From a checkpoint of a small transformer trained on Wikipedia.
Training: a variant of SOAP for these matrices, 367M tokens.
Each number is 128 + 32 x the weight over its row's rms, rounded and kept within 0 to 255. Layers, rows and columns count from 0. The size above them is the row's rms in percent of the matrix's.

# layer 11 attention query, 448x448, rms 0.0593, rows 334-364, columns 0-111
size [100 103 110 109 101 104 113 107 106 110 109 108 107 103 108 102 104 105 134 118 121 118 122 101 107  97  96 104 118  94 112]
[[162 159 130  79 101 182  90 133 127 108 147 177 200  97  63 184 142 118 113 150 120 135 118 112 171 171 100 152  98 154 156  43 164 110 143 158  73 114 159  92 138 114 138 174 176  84 154 138 129 160 123  99 132 135  65 141  45 159 120  93 100 170 116 148  80 172 110 112 199  85 124  76 187  50 100 159 115 148 157 119 171 105 128 150 159 142 176 123  90 114 114 155 158 171 153 153 185 107 117  90 152 119 103 123 139 124 101 119 150 127 116 103]
 [ 94 152 101 167 136  97  97 115 138  48  97 164 193 126 130 137 172 113  74 129 109 152 174 118 148 152 116 172 145 151 182 180 184 115 133 129 117 163 152 155 142  87 142 129 158 160 144 148 167 143 106  89 195 107 125 136 128 103 110 102 144 162 129 145 122 100 104 152 136 139 136  74 119 169 183 125 170 126 141 113 138 131 146 147 144  92  35  88 118  98 122 102 116 100 112 162 103 119 154 162 121 146 104 197 168 157  72 126 145 169  82 163]
 [147 198 144 129 116 104  88 179  87 116 153 115 154 118 129 132 122 137  98  69 169 143 152 101 137 125 127 171  76  97 118  88 111 152  87 178 113 176  84  74  69 119 150 105 117 111 173  75 146 151 124  88  55 152 141 101 140  83 134 170  94  99  94 166 114  87  98  68 118 133  75 108 177 123  81 140 120 110 105 192  59 136 144 105 149 140 136 164 158  77  92 164 164 150  92 142  89  87 156  59 125 155 129 174 117 162 120 122 159 151 124 114]
 [ 85 160  50  90 125 135 127 114 188 140 135 104 100 165 175  94 164 118  63 137  99 141 144 171 113 155 122 196  76 136 122 133  94 190 151 128 151 125 121 143 129 114 147  98 193  87 125 142  78 131 127  83 153 161  86 130 137 135 217 126 103 114 110 153 132 173 111 133  60 170 126  97 151 145 104 141 159 112 164 160 116 125 153 146 107 125 134 158 160  60 191 158 101 133  86 131 142 131 174 133 178 152 152 111 182 126 121 142 108 136 118 105]
 [153 110 144  92  85 103 173 159 126  89  76 121 128 209 120 154 152 114 116 183 137 185  92 175 153 142  92 119 118 119  82  94 123 114 198 170 136 122 161  92 116 131  87 136 125 143  86 105  63  73  54 165  51 123 129 133 133 126 118  86  82 106 147 166 140 113 103  95  84 209 154 108 169 104  91 128 112 162 142 148 102 144  83 139 131 154 117 118  97 128  96 129 118  85 147 183 137 172 156 146 144  83 129 145 146 132 147 132 153  82 121 140]
 [147  88 128 129 163 177 132 140 161 102 117 147 139 137 181 168 120 164 110 160  80 165 146 163  95 136  99 175  68  90  89 173 166  97 176 138 166  92 122 128 107 145 150 118 165 121  93 157 155 141 103 138 129 166 126 145 105 179 130 109  99 175 112 118 134  89 107  56 186  68 127 162 198  68 147 129  97 152 128  79 161 131 123   2 136 138 111 174 157 154 135  91 130 142 122  92 191 172 122 112  99 180 122  75 107 140  88 121 156 182 140 155]
 [159 146 177 136 163  74 101 128 136 152  91 121 137  71 145 147 125 146 101 165  97 143  95 117 129 154  53 146 114 101 140 139 138 154 143 153 136  98 149 159 167 133  80 112 120  91 119 128  88 127 107 151 105 153 129 146  45  68 110 106 108  88 155 127 125  79 124  92  91 132 151 136 127 147 104 112 137 138 179 173 115 137 148 120  97 132 117 136 107 132  91  91 158  94 129  91 115 117 118 124  95  89 116  96 102 143 109 125 107  97 156 170]
 [122 150  88 130 157 167 155 157 104 134 137 136 147 122 128 124 121 108  84  91 114 189 170 164 139 149  91 161 111 110  82  99 109 112 142  98 102 163  80  34 139 144 203 153 132 121 144  76 153  81 150  41 128 145  79 183 215 141 122 126 184 130 174  91 129 131 136  79 163 104 119  89  96  92 129 135 132 141 106 101 100 104 237 193 116 158 115  94  72  72 172 145 121 161 123 170 144 169 146 105 146 105  82 173 172 114 176 138 181  77  92 112]
 [131 178 101 126 103 135 160  84 120 119  81 154 107 156 119  87 121  75 131 131 121  93 131 163 168 109 140 146 103  82  91 138  74  79  87 119 101 114 115 156 104  94 119 151 102 144 130 120 230 121 106 177 101  94 164 202 107  85 159  91 151 103  64 135 101 184 135 101  80 110 132 168 145 151 154 103 158 200 145 145 142  65 166 184 115  93 108  79 144  56 117 122  97 119 141 132 103 176 146 130 167 156 140 153 106 153  71 142 126 106 181  96]
 [ 96 171  88 153 107 151  91 124  90 131  68 169 164 109 121 151  84 157  55 166 105  87 154 202 124 133 136 127 167  79  90 131 148 127 160 135 166 120  65 107 110 115 139 111 122 110 137 125 183 141 153 109 172 144  83 139  42 144  56 135  96 175 126 162 184 142  81 145 147 130 160  90  40  88 164  88 154 113  78 163 124 137 172  91 158 128 110 109 108 122 124 168  79  99 160 120 122 106  31 151 128 173 134 123 105 144 157  63 110 106 123 162]
 [ 98 155 178 121 160  97 120 120 153 112  98  92 140  85 125 131 124 124  73  70 189 172 134  88 202 170 112 166 135 180 138 103 156 138 115 119  66 132 152 123 177 137 110 121 167 146 109 142 155 133 149 147 182 116 144  58 114 114 103 145 171 100 141 146 125 109 188  55 135 159 108 141 139 123 144 129 105 186 206 146 165 127 106 118 130 192 106 131 158  94 203  79  88 131 113 202 142  85 169 107 126 162  94 135  77 120 126 146 183 146 126 146]
 [ 83 181 142 103 160 125 125 100 109 122  99 160 107 192 132 162 156 168 119 120 110 123 195 130 162 149 128 141 126 148 121 154 122 143  67 132 130 136 135 177 136 167 167  76 112 131 122 138 128 125 115 137 148 156 217 165  81  82 128  95 142  83 144 174 106  97 135 114 193 146  93 146 112 107  74 177 126 121 197 135  94 119 142 132 148 121 162  95 135 124 109 100 139 112 173 133  76  87  73 122 121 150 160 119  66 205 111 118  95 151 102  99]
 [122 105 108 126 119 155 168 129 164 139 118 123 125 151 137 101 158  78 170  55 135 192 128 116  93 136 139  75 148 129 148 100 121 155 114 147 115 123 126 127 146 140  89 100 171 125 173  87 112 168  59 173 130 131 131  81 186 115 162 116 135 121  93 104 124  43 159 145 127 131 119  83 117 135 112  71 127 140 193 203 137 124 104 115  74  63 156 158  85 190 115 106 127 112 134 141  78  67 164 107 108 100  96 145  75 159 161 143 153 114 185 180]
 [167 100 166  79 104  73  82 165  98 120 128 117  94 187 156 171 118 113 137  94 149 132  75 158 154 123 114  94 130 161  81  98 143  62 220 174 162  98 174 107 152 179 125 126 125  89 163 109 146 110  71 143 113 188 110 151 101 139  76 167 117 123 139 147  86 112 157 180 142  96 117  61 159 163  90 181 122  74 139 128 140 130 126 144 197 102 153 180 139 151 162 148 172  89 129 139 194 161 107 152 188  97 147 136 147 120 114 157 109 104 100  45]
 [134  93 122 105 111 122 161 101 155 103 116 134  48 118 126 101  91 110 150 200 125 130 104 149  81 142 115 166 153 147 162 131 106 114 124 113 154 189 154 156  78 115 122 141 127 138 109 104  63  76 129 150 164 151 136 149 161 101 126 137  90 124 148 142 149 131 133 164 164 184 182  86 117 117 103 129  96  97 153  74 164  66 134 161 154  79 152 132  45 130 121  64 137 115 131 113 115 113 101 105 151 158 174 118 148  77 206 153 105 105 165  96]
 [120  96  97 149 123 125  82  98 103 169 127 101  69 132 106 113 114  91 130  80 128 138 152 149 135  97 147 178 127  92 147 176 111 153 105  68 135 154 134 146  81 150 146 163  99 119  64 167 119 128  42  93 138 148 136  94 120 145  88 171 147 152 158 102 106 142  90 118 142 185  77  89 139  45 124 163  63  99  64 114 138 161 131 150 123 131  94 116 107 149 153  97 117  98 120  89 131 140 148  41  83 103 120 116  95 177 195 166 116 162 132 129]
 [106 158  89 134 167 110 145 110 140 123 192 114 200 148 168 147 117 107 100 137 101 179 117  80 141 136 127  92 105  75 165 168 114  90 137 198  95  80 110 160 186 144 109 108 117 191 173  94 142 164 116 157 151 167 158 129  93 170 159 130 134 133 122  91 138 118 150 109 180 130 154 129 141  98 118 108 153  85 182  95  87 147 134 135 168 110 146 107 152  67 142 125 158 176 105 163 147 115 167 105 120 173 149 125  76 154 179  87 153  79  98 125]
 [101  87  95 197 137 137  98  96 126 116 175 139  22 179 137 154 119 145  98 123 129 159 113 153 117 204 153 170 169  56 101  40 140  25 149 176 154 157 124 171  91 193 131 140 169 100 140 142  99  89 152 184 118 152  87 165 183 190 159 101 146  89 122 110 169 150 139 160  96 117 103 108 141 127 145 137 135 163 140  85  86 134 136 116 114 133 120 132 109 111 123 157 149 131 167  77 182 167  90 121 147 152 101 171  76  81 128 105  79  93 157 126]
 [155  72 164 182 157 129 130 131  78 141 103 125  99 134 129 110 149 140  94 156 119  95 113 156 143 104 137  97 142 147 105 113 157  88 168 122 172  95 147 120 141 170  95 129 165 187 136 124  84 183 170 178 105 135 109 138  56 158 100 126 148  91 121 135 196 123 126  85 111 118 134 120 110 149 172 132 100 172 112 134 128 131 117  88 153 168  93 148  83 144  87 150 114 110 130 115 167 164 114 145 168 175 117  87  76 176 103 159  98  94 197 112]
 [115 146 203 129 218 177 135 164 174 161 115  81 126 123 146 148 141 119 102 160 116 158  75  88 148 155 172 117 103  79 116 111 109 181 112 129 192 114 144 138 152 118 123 124 148 203 132  94 155  89 148 215 132 163 123 115  99 140 139 100  92 153  96 143 150 122 121 137  90 170  94 137 167 177 142 118 138 191 102 119 115 175 110 175 133 158 119 104 138 184 113 131 130 104 116  53 104 128  90 202 151 110 194  71  88 103 126 159 111 126 188 167]
 [169 142 110 115  82 110 101  57  88 153  79  95 101 130 148 124 134 154  94 176 126 135 123 117 149  86 131  84 105 138 165 117  76 160 146 116 144 117  86 109 130 131  95  98  99 132 153  85 184 122 146 149  74 122 107 131 105 148 110 175 159 174  78 160 155 104 132 136 156  62 106 148 108 151  81 124 173  90 154 122 136 188 107 159 126 144 121 149 122 203  93 152 160 138 124 149 154 175 120  84 145  70 112 146  95  73 116 159 132 111 144 184]
 [147 159 176 130 200 103 138 155  94 191 114 110 114  92 104 105 168 117 184 103 118 179 137  83 165  76 175  99 124 100 212 143 107  90  80 116 140 124 121 162 112 104 103 163 122 111  73  85 139 127 143 159 147 211 106 111 143 113 137 118 144 111 145 152 108 123  81 125  73 126 117  99 167 124  67  83 159 114 147  91 147 153  89 137 157  94 155 127 166  95 113 110 139 139  99 171 155   6 128 193 120 149 184 174  64 156 155 157  91 119 145 202]
 [133 113 117 109  89 132 160 157 116 109  98 199 153  84 104 130 122 116 140 148 159 132  92 191 127 208 156 146  98 118 105 109 213 164 147 136 185 144 136 154 153 110 108  87 140 139  95 108  90  88 141 198 122  84  88 175 191 108 144  65 111 103 114 161 126 148 131  87 136 166 130  93 200 100  92 132  26 172 127 133 164  70 172 161 159 170 148 116 156 109 144 181  87 108 193 105 120 115 114 112 131 117 124 131  98 193 159 140 150 122  92 104]
 [ 99 129 141  98 120 100  71 163 173  92 120 133 110 159 156 145 131 131 119 139 122  76 184  88  67 166 131 112 135 178 128 111  95 116 177 123 176 147  84 163  79  80 104 156 131 150 143  92  66  82  84 170 130  79 202 138  83 114 123 100 126 137 199 103 176 111 151 136 118 117 154 157 128 163 103 158 134 156  96 100 109 124 157 133  97 139 111 186  90 165 168 135 121 109 155 135 163 127 136 136 108 142 136 100 118 105 136 117 114  77 118 106]
 [ 89 113 108 112 172 157 116 125 173 104 197 146 178 173  40 144 129 172 178 142  79 131 160 130 119 160 121 145 159 153 101  92 172 120  94 154 147  84 188 161 153  92 149 149 148 116 110 123 127  83 159 116 141 100 107 156 156 145 110  41 139  82  82 119 124  91 111 116 189 161 124 119  98 120 156 159  88 127 118 124 136 156 154 140 132 145 136 124 102 107 154 167 115 210 113 184 190  84  94 126 157 135 164 144 143  87  78 142 139 109 166 103]
 [109  91 134 185 113 165 117 148 156 193 109 140 103 117  96 206 125  98 100 159 135 166  54 102 133  97 120 168 103  81 116 105 197 134  85  98 156  77 108 103 150  99 139 106 113  21 147 127 152  86 106 119 106 186 132 168 121 134  81 113 129 120 116 124  95 153 100  67  76 114 157  97 157  72 117  98 144 134 111 101 172 111 157 188 148 136 104 141  81 135 140 114 106 165 107 129 136 153 122 134 101 129 121 119 113 123 122 120 147 167 211 186]
 [124 162  97  98 115 102 114  83 142  33 110 127 156 205 110 165 142 103 171 177 101 142 175 138 119 118  87  88 127  98 124 130 133 132 175 187 168 137  99 133 123 142 143 138 119 150 151 132  85  89 122 145 131 119 134 157  70 114 163 164 119 122 121 115 162  66 152  64 123 106 110 181  54 144  80 108 111 123  67 106 108 124 148 132 141 107 133 125 134 157 158 101 129  86 118 131 133  71 135 132 111 112 122 204 122 128 108 162 172 134  47 130]
 [170  65 105 136 176 119  88 184 164  96  79 161 113 168 123 104 134 120 165 101 156 138 122 126 155 115 113 128 154  92 196  74 131  97  79  57 104 163 197 135 124  89 120 148  95  48 104 156  49 223 156 114 147 149  65 120 171 137 139  77 117 103 116 180 124 121 150 129 120 115 153 106 162 114 127 183 192 147 100  73 175 104 115 137 171 114 130 164 147 100  89 129 168 133 185 107 120 108 110 124 181 157  97 144 155 172 122 147 160 166 120 200]
 [100 171  47  87 134 138 114 101 140 139 147 179  97 142 121 102 129 181 111 103 136 109 161  68 104 126 164  72  94 135  92 145 124 150 186 124 119 119  72 121 128 106 140 148 162 134 145 152 160 132  77 132 123 151  95 172 173 114 153 168 146 138 122  91  69 142 118 134 213 143 148 151  95 120 162 109 121 146 141 133  96 151 112 150 127 148 129 133 135  95 102 154 184 174 159 100 150 168 127 128 143 111 143 138  82 110  86  85 126  97 150 120]
 [174 168 179 128 196 138 136 152 153 143  84 147 112  88  87  68 117 122 172 137 145 175 180 178  59 172 146 170 144 175  77  86 154 142 192 150 119 132 123 121  87  70 124 176 150 138 110 166 115  77  90 138 184 126 156 107 144 129 160 154 163 183  87 163 143 166 152 103 161 132 121 114 125 186 107 112 114  42 129 118 154  99 100  77  98 107 120 103 141 117 190 118  79  80 166 123 147 133 142 110 112 155 106 109 121 149  39 139  80 145 135 117]
 [116 134 110 163 140 102 141  99 136 112  98 137  95 136 193 179 170 136 142 122 176 185  89  87 133 162 176 100 138 109  37  73  88 206 177 127 171 141  85  99 142 176 150 143 129  78  69 145 147 197  77 146 103 167  99 155  84  79 145  76 100  98 150 126 146 154 141 123 108 124 163 206 131 187  82 144 144 150 116  92 111 192 152 117 125 107 140 159 165 155 160 165 116 149 117 154 140 131 168 133 125 171 135 146 135  74  92 137 136  99  97 154]]
# layer 11 attention key, 448x448, rms 0.0605, rows 334-364, columns 0-111
size [106 109 114 110 101 116 120 105 128 104 114 112 114 113 113 113 102 109 132 123 119 110 118 108  99 100  92 101 104 102 118]
[[137 104 110 152 103 180 110 104  63 109 122 134 109 124 134 136 106 190  98 102 142 160 134 140 127 153 131 154  87 110 118 150 117  97 143  65 127 125 112 160  59 154 184 129 143 141 101 148  77 131 153  95 133 161 153 147  80 100 121 144 132  57 139 142 170 121 148 125 146 154 107  79 122 154 198 114 181  87  84 125 115 155 174 108 144  86  84 117 135 143 164 153  91  94 127 133 125 179 152  64 135 139 159 107 150 113 132 193 125 191 159  74]
 [108 146 133 132 142 156 163 163 131 132 151 153 116 161  79  93  83  93 125  51  84 135  95 113 102 166  97 176  67  75 111 104 100 124 173 187 166 159 132  81 103  96 141 109 180 107 163  86  41 139 125 134 100 134 101 133 102 121 159 134 138 116 135 102 154 130 142  94 135 126 139 128  93  41 126 139  56 100  96 116 139 157 137 135 142 134  94 120 158 142  99 159 141 153 173  93 160 136 163  87 189 198 118 169  90 119 142 117  69 169 175 109]
 [115  92  99 120 108 159 113 134  83 142 156  84 134 137 131 133  72 105 154 136 114  90 160 129 113 124 106 139 140 131 116 106 193 123 160  63 107 104 157  92  94 108 174 121 112 123  92 107 149  62  78 151 148 138 132 110 116 154 151 134 151 190 155 119 131 148 103 153  96 107 172 132 162 134 187 130 104  77 110 114 128 128 106 112  86 106 184  79  45 141 154  66 112 124 126 175 162 131 104 140  90  92 124 105 148 175 180 148 185  92  89 146]
 [157 170 192 134 189 150 181  94 119 123 118 121 143  69 119 106  90 144 167 109 124 126 128 162 220 108  96 161 110  85 148 140 125 125 151 141 137 146 147  98 122 112 114 139  50 100 105  93 117 161 124 133 118 116 181 119 118  69  36  97 138 141 170 166 177 131 155 177  88 100 190 128 165  99 169  94  91 147 160 139 195 128 127 166 111 125 128 167  46 128 105 133 160 154 207  76 159 128 154 161 118 143 142 109 136 103 160 131  87 147 161 196]
 [ 87 135  89 155 202 125 108 180 130  92 157  98  95 100 144  58 145 118  89 118 147 108 154  62 160  79 175 146 132 191 241 176  81 143  70 130 110 127 153 119 179  96 105  79 104 137 115 135 162 144 136 108 156 172 159 114 125 129 125 124 117 154 151 144 113 118 180 110 153 100  97 112 161 144 102 172 126  76 145 167 145 214 163 136 127  80 141  95 152 116  72 132 148 139 118 141 151  77 138 115 119  83 107 102 135 159 151  73 100 115 124 127]
 [124 162 134 136 150 148 130 122 118 149 133 132  72 128  69 116 145  55 138 131  80  91  85  93 176 189 163 164 190 187 137 150 125 145 133 203 113  84 113 111 161 142 154 133 136 153 124 105 109 152 148 163 152 165  74 132 117  78 119 121 126  85 140 118 108 110 105 205  73 107  81 130 173 156 115 152 217 120 130 187 195  61  92 140 115 168 157 100 151  86 130 100 177 123  99 138  88 159 161 182 113 106  98 131  82 134 137 138 149 153 169 164]
 [112 126  12 158  67 180 159 124 155  95 105  85 107 113 118 184 121 158 108 160 187  92 153 118 131 136 132 142 124 134 160  96 105 145  70 156 181 152 142  82  66 122  84 147 129 144 103 145 174 114 157 180 124  83 149 112 179 161 146 142 114 126 130 134 169 114 112 177 106 113 133 123 164  72 147  92 196  96  88 152 134 147  91 141 115 125 183 163 111 148 140 113 128 149 130 121 132 116 114 145 118 156 157 130  91  88 129  67 123 114 148  86]
 [188 134 129 101  90 125 137 118 142  88 151 170  99 168 155 152 130 127 125 114 132  94 113 169 139 186  66 107 131 119 170 154 128 137 140 136 166  77 119 114 174 155 162 139 120 145 111 163 136 144 118 131 164 169  46 186 115  90 174 147 185 179 183 100 141 169 121 145 101 141 116 101 183 111 128 118  61  95  77 122 186 140  76  68 172 140 118  67 138  50 119 133 165 129 163 114  95  86 132 101 110 100 142 173 174 145 167 132 110 129 207 187]
 [108 106 159 167 126 163 158 111  86 154 196  89 162 113 154 158 143 164 109 162 144 106  94 137 147  92 157 145 141 108 151 149 137 122 121  92 145 155 133 138 145  61 120 120 139 145 158 181  70  91 154  60 141 101 167  98  99 161  70 188  90 135 103 124 108 140 158  68 166  79 165  94 147  31 109 153  87 158 154 185 119  88 130 219  54 151 113 112 105 105 133 115 166 168 172 110  95 145 110  95  88 143 155 117 158 127  98 108  61 132  84 124]
 [106  86 132 162 179  81 129  60 144  67 128  93 141 128  97  62 179 106 145  97 143 169 117 152 136 136 115 134 203  96 147 109 130 111 108 139 110 157 117 175 141 158 102 154 121 158 124 153  95 133  53 133  87 137 109 145 142  73 174  96 168 113 109 118  96  98 134  89 136 179 101 115 119 104  89 133 106 125  93 114 156 143  89 117 165 141 156 201 163 145  88 118 179 179 144  70 115 161 157 170 160 132  96 161  73 139 128 103 139  87  80 144]
 [136 105 135 170 125 118  94 147 120 106 122 120  77 140 187 126 152 126 157 137  59 107  52 143 119 141  72 121 120 116 153 159 167 153 100 140 186 132 143  93  79 132  84 140  90 152 113  71  87 131  38 193 117 127 117 185 101 154 173 170  89 135 146 158 167 136 104 143 157 122 118 166 147 176 112  94  88 187  86  97 161 121 142 149 193 146 143 165  93 108  94 139 122  96 104 100 121  65 168  91 171 172 126 115 209 128 155 112 175 156 148  93]
 [117 176 112 130 146  84 134 120 126 122 180  94 174 167 155 191  92 159  88 102 146 141 109 136 107  96  71 144 150 101 100 149 135 165 130 121 129  73 136 109 183 170 114 179 129 132 104 114  92 109 110 115 110 126 139 135 101 147 127 116 160 124 153  88 143 100  88 125  77 125 132  92  80 188 144 116  96 132 105 135 141  74 131 120 194  94 135 130 158 125 127 134 137 129 111 116 170 117 150 138 174 141 161 161 176 146 115 162 109  78 160 149]
 [119  87 167 112 121 121 104 167 133 111 147 150 102 125 158 119 167 148  90 131 159  80 119 121 165  74 136 148 121 177 205 139 161 140 130 118 116 148 136 142 133 104 135 128  96 154  75 146 175 111 172  94 133  93 142  92 171 188  85 141 167 149 154  99 106 141  89 139  80 134 142  96 141 141 180 123  51 103 105  92 145 135 121 110 150 127 133 161 118 159 114  82 114 157 138 150 140 101 146 144 141 176 101 141 135  78 166 142 118 150 124  99]
 [100  88  76 167 180 158 158 115 163 108 119 149  92  58 143  83 139 162  78 144 192 109 128 104 102 138 164 162 131 182 156 146 141 113  95  88 142 185  87 140 104 147  81  68 141 151  77 134 148  97 133 162 196  81 159  72 154 116  84  80 151  61 133 155 152 109 134 158  63 107 168 140 141 139 140 120 154 187 139 160  94 138 140  66 135 163 180 142 127 104 131 124 140 138 121 145  71 100  73 164  55 160 149 108 111 110 171  92 178 185 118 113]
 [ 83 191  97 145 123 106 156 139 143 154 101 119 193  61 143  80 129 144 104 131  65  86  97 116 127 122 116 133 153  84 150 123 149 111 154 112 154  90 147 144 160  99  91 104 118 135 186 137 108 161 159 113 115 119  97 129  82  96 139  57 134 130 105 166 114  86 160 129 155 131  91  65 176  88 178 142 136 173 129 146 143  85 126 121  87 168 110 151 201  57 144 111 112  91 122 153 132 128 141 193 169 104 123  55 109 114  99 122 109 113 127 134]
 [145 134 149 112 142 122 116 119 138 138 138 157 193 105 108 164 140  95 125 150 137 130 136  63 215 104 105 107  80 157 135 141 144 143 127 175 135 102 107 128 210 140 132 146 127  92 180  53  98 121 127 175  97 120 117 159 105 154 133 137 103 131 133  88 139 117 149 112 136 127 150 129 131 140 102 113 122 109 138  99 116 171 147 134 143 153 153  78 141 133  80 124  84 115 114 147 187 132 124 126 141 119 119 116 151 109 124 151 155 120 139 120]
 [104  81 142  83 117 156  67 138 136  93  95 121 107 122 163 102 150 154 137  82 159 133  89 212 165  95 141 177 134 138 133 118 115 130 125 132 146 195 149  69 121  84 162 139 143 104  98 184 125 171 131 120 150 114 161 165 132 122  88  33 104 104 171 137 164 106 117 126  99 121 149 167 123 201 132  90 169 111 101 178 137 109  99 114 131 134 165 148 149 133 126 135  69  96 184 112  89 101 150 135 128  93 134 155 171 129 144  97 129 185 106 140]
 [198 125  77 107 156 136 121 117 146  76 104 109 105 108 152 118 166 169 111 119  88 143 175 130 115 178 168  89 103 169 126 113  93 199  87  72 119 126 112 124 186 104 110  96 113 163  74 100 151 170 114 140 154 172 147 205 126 140 153  93 134 118 132 167 108 136 149 153 194  79 136 108 104  91 141 141 178 169 131 160 167 141 130 144 112 207 103 207 136 193  78 134 126 165 139 111  96 158 115 105 127  92 133 111 177 167  80 132  98 134  92 166]
 [ 71 149  96 190 120 131  97 123 125 149 139 129  68 125 132 131 146 141 128 141 158 125  99 119 138  87 194 104 163 107  78 150  89 162 138  56 143 128 101 126 121 158  89  85 123 138 164 143 141 147  74 161 144 108 141 100 118 164 119 100  96 109 177 135 117 137 133 163 110 110 106 138 132 149 168 113 190 164 131  57 130 121  98 162 124  86 159 130  85 181  73 196 153 132 137 115 156 166 132 133 111 127 184  72  98  66 128 103 174 150 114 136]
 [205  82 117 224 111 151 143 155 144 188 152 145 105 150 162 113 182 135 135 129 117  85 135 144 111 150 175  72 141  92 161 129 117 114 162 167  85 159 115 112  65  78  66  53 147 122 150 128 101 152 115 138 181 124  46 101 159 143 132 129 123 110 113 128 102 122 160 126 172 137 129  56 102 147 130 164 167 139 121 117 158 154  73 153  35 138 103 100 100 114 126 142  93  91 113 141 149 108 150 139 166 185 159 110 115 151  73 118 100 123 120  94]
 [104  95  87 169 148 102 159 167 144 113 206 112 147 170 109 166 146 150  99 133  66 150 136 120 107 183 107 120 220 166  81 112 110 149  93 167 132 146 217 122 121 170 148 151 105 133 180 141 128 121 159 138 178 139 178 158 171 199 145  98 140 141 122  91 131 108 109 146  71 171 115 124 125 127 149 143 135 161 187 105 119 123 141 175  81  24 184  96  87 101 158  94  94 108 152 124 117 165 108 163  96 138 106 133 104 167 147  91 117  82 132 159]
 [196 144 150 131 104 147 141 128 174 132  77 104  95  94 133 148  88  80 140 125 144  89 118 112 119 192 115  93 127 117 143 165 172 120 150  80 135 112  84 120 119 139 108  23 184 155 137 119 115 184 112 187 164 163 139 110 120 128 166 119 126 135 128 112  59 167 169 147 106 113 136 110 123 160  71 131 178 129 145 140 158 126  79 122  99 141 161 133 149 116 174  82 160 148 153 144  98 125 173 160  47 139 139 121 138 137 154  94 134 129 145  72]
 [154 124 114 142 123 114  86 141 118  74 117  99 128 111  80 156 161 136 139  96 110 122 162 150 153 124 129 156  87  86 128 195 143  73 113  99  99 135 125 119  99 102 156 108 150 104 104 128  94 166 118  68 112 120 150  80 125 132 117 103 115 194 144 159 183  78 135 137 144  78 171  93 101 127 175 132 151 113 101 197  73 140 186 134 148 163 116 196 134 158 152 105  99 120  68 150 167 111  89 141 102 144 112 105 144 116 144 182 161 194  96 103]
 [120 154 115 149  73 173 122 143  89  89 104 140 108  88  82 151  68 131 122 169 144 103  94 145 113 167 117 130  83  99  75 147  81 121 137 154 120 120 176 132 211 184 128 118 104 131 153 200 158  90 142  83 125 115  67  96 175  84  98 156 128 107 114  87 134  90 113 142 173 121 112 113 145  90 124  97  97 136 111 150 142 109 135 178 149 140 139 122 146 120 120 113 137 171 112  97 130 129  89 135 135 127 154 144  91 159 143 173 161 145  80 125]
 [126 120 156 104  85 117 128 119  59 120 141 142  94 113 155 164 120  74 102 144 143 115 109 169  85  82  93 123 108 117 182 180 146 139 125 100 133 158 102 173  73 120 144 163  86 107 203 135  91 161 157 103 167 133  98  94 117 216  95 143 164 122 164 104 172 119  88  95 124 140 131  82 133  67 138 113 111 114 104 103 106  95 186 148 109  80 121  92  98 156 112  91 120 117 127 136 117  84 125  93 123  87 155 146 112 148 121  89 130 140  96 169]
 [132 169 211 115 103 114  85 101 105  89 181 125 146  30 102  93 124  41 122  51 114  83 136 170 154 127 110 127 188 139 146 131 171 116  58  95  85 119 143 164  58 166  80 166 102 109 123 152  75 148 122 165 180 115 153 116 181 177 153 158 142 187 139 203 111 164 108 117 151 152 115 141 146 114  64 135 146 161 153  84 148 114 148  42 119 174 145 139  89  91  91 103 133 131  96 165 100 123  81  52 143 149 143  99 109 158  65 107 114 142 112 138]
 [113  71 104 107 145 137 211 129 114 174 114 180  89  88  98 135 175 201 183 187 200 140 181 133  91 148 130  98  95 128  92 117 100  66 132 141 141  77 114 107 181  99  66 135 127 156 144  95 112 119 134 109 174 123 115 123 151 128 113 131  98  96 112 134 152 151 119 159 138 133 125  86 159 168 158 152 102 131 101 157  91 169  73 130 143  78 148 138 142 110 115 123 107  78  80  72 122 191 139 122  87 118 128 121 123  97 117  70 106  70 155 121]
 [107 179  80 144 147 129 117 153 105 189 135 159 108  79 130  60  69  98 161 141 134 137  76 168  46  98 104 129 122 186  56 132 158 138 190 123 189  87 119 138 100 177 133 130 135 132 113 134  93 161 134  81 127 107 156 169 161 123 148 152 119 162 176 107 124 117 134 141 140 107 182 140  80 183 120 128  71  87 174 104 148 116 134 126 109 158 132 141 116 113 105 129 182  99 122 157  77  89 165 126 138  99 111 162 169 144 132 115  94 154 135  95]
 [136 124 188 197  53 119 167 131 138 139  57  69 138  97 120 167 134  92 143 150 156 165 100 164  99 130 170  44  94 152 153 122 139 116 122 137 146 128 133 123  85  48 146  64 132 131 143 147 203  67 127 163 149 113 136 151 129 151 162 126 124 154 149 106 115 166  89 125 134  92  83 147  93 172  95 166 177 144 113 141 100 145 139 151 126 167 160 102  71 137 120 100 110 107  78 114 127 122 118  96 175 143 117 127 150 113 153 176 104 184 105 137]
 [135 128  89 134 205 114 143  80 136 121 153 140 130 128 138 182 167 179 142  90  87  93  88 138 173 167 133  82 165 133 102 155 202  77 104 103  97 173  97 149  84 137 115 113  77 176 134 133 132 147 117 136  90 125 110 184 109  76 144  85 139 124 153 139  95 116 148 209 135 121 106 114  91 157 170  95 154 148 141 127  76 140 153 108 149 144 119 141 111 114  88  90 120 107 130 117 112 152 158 161  85 168 115 135 101 114 164 164 144 185 139 184]
 [155 104 126 128 171 102 134 145 177 143  44 114 115 114 193 100 131 159 150 134 120 107 161 210 158 140 148  97 145 148 114 141 173  78 149  93 144 144 147 153 117 111 119 139 114 144 150  70  35 147 126 162 139 151 152 166  89 156 144 166 168 122 122 101  88  75  95 126 158 115  70 112 129 127 126  69 163  92 164 104  98 128 100 148 108 152 129 104 129 172 111  90 170  73 112  92 140 146 125 141 115 115  91 113 102 147 102  84  40  82 143 163]]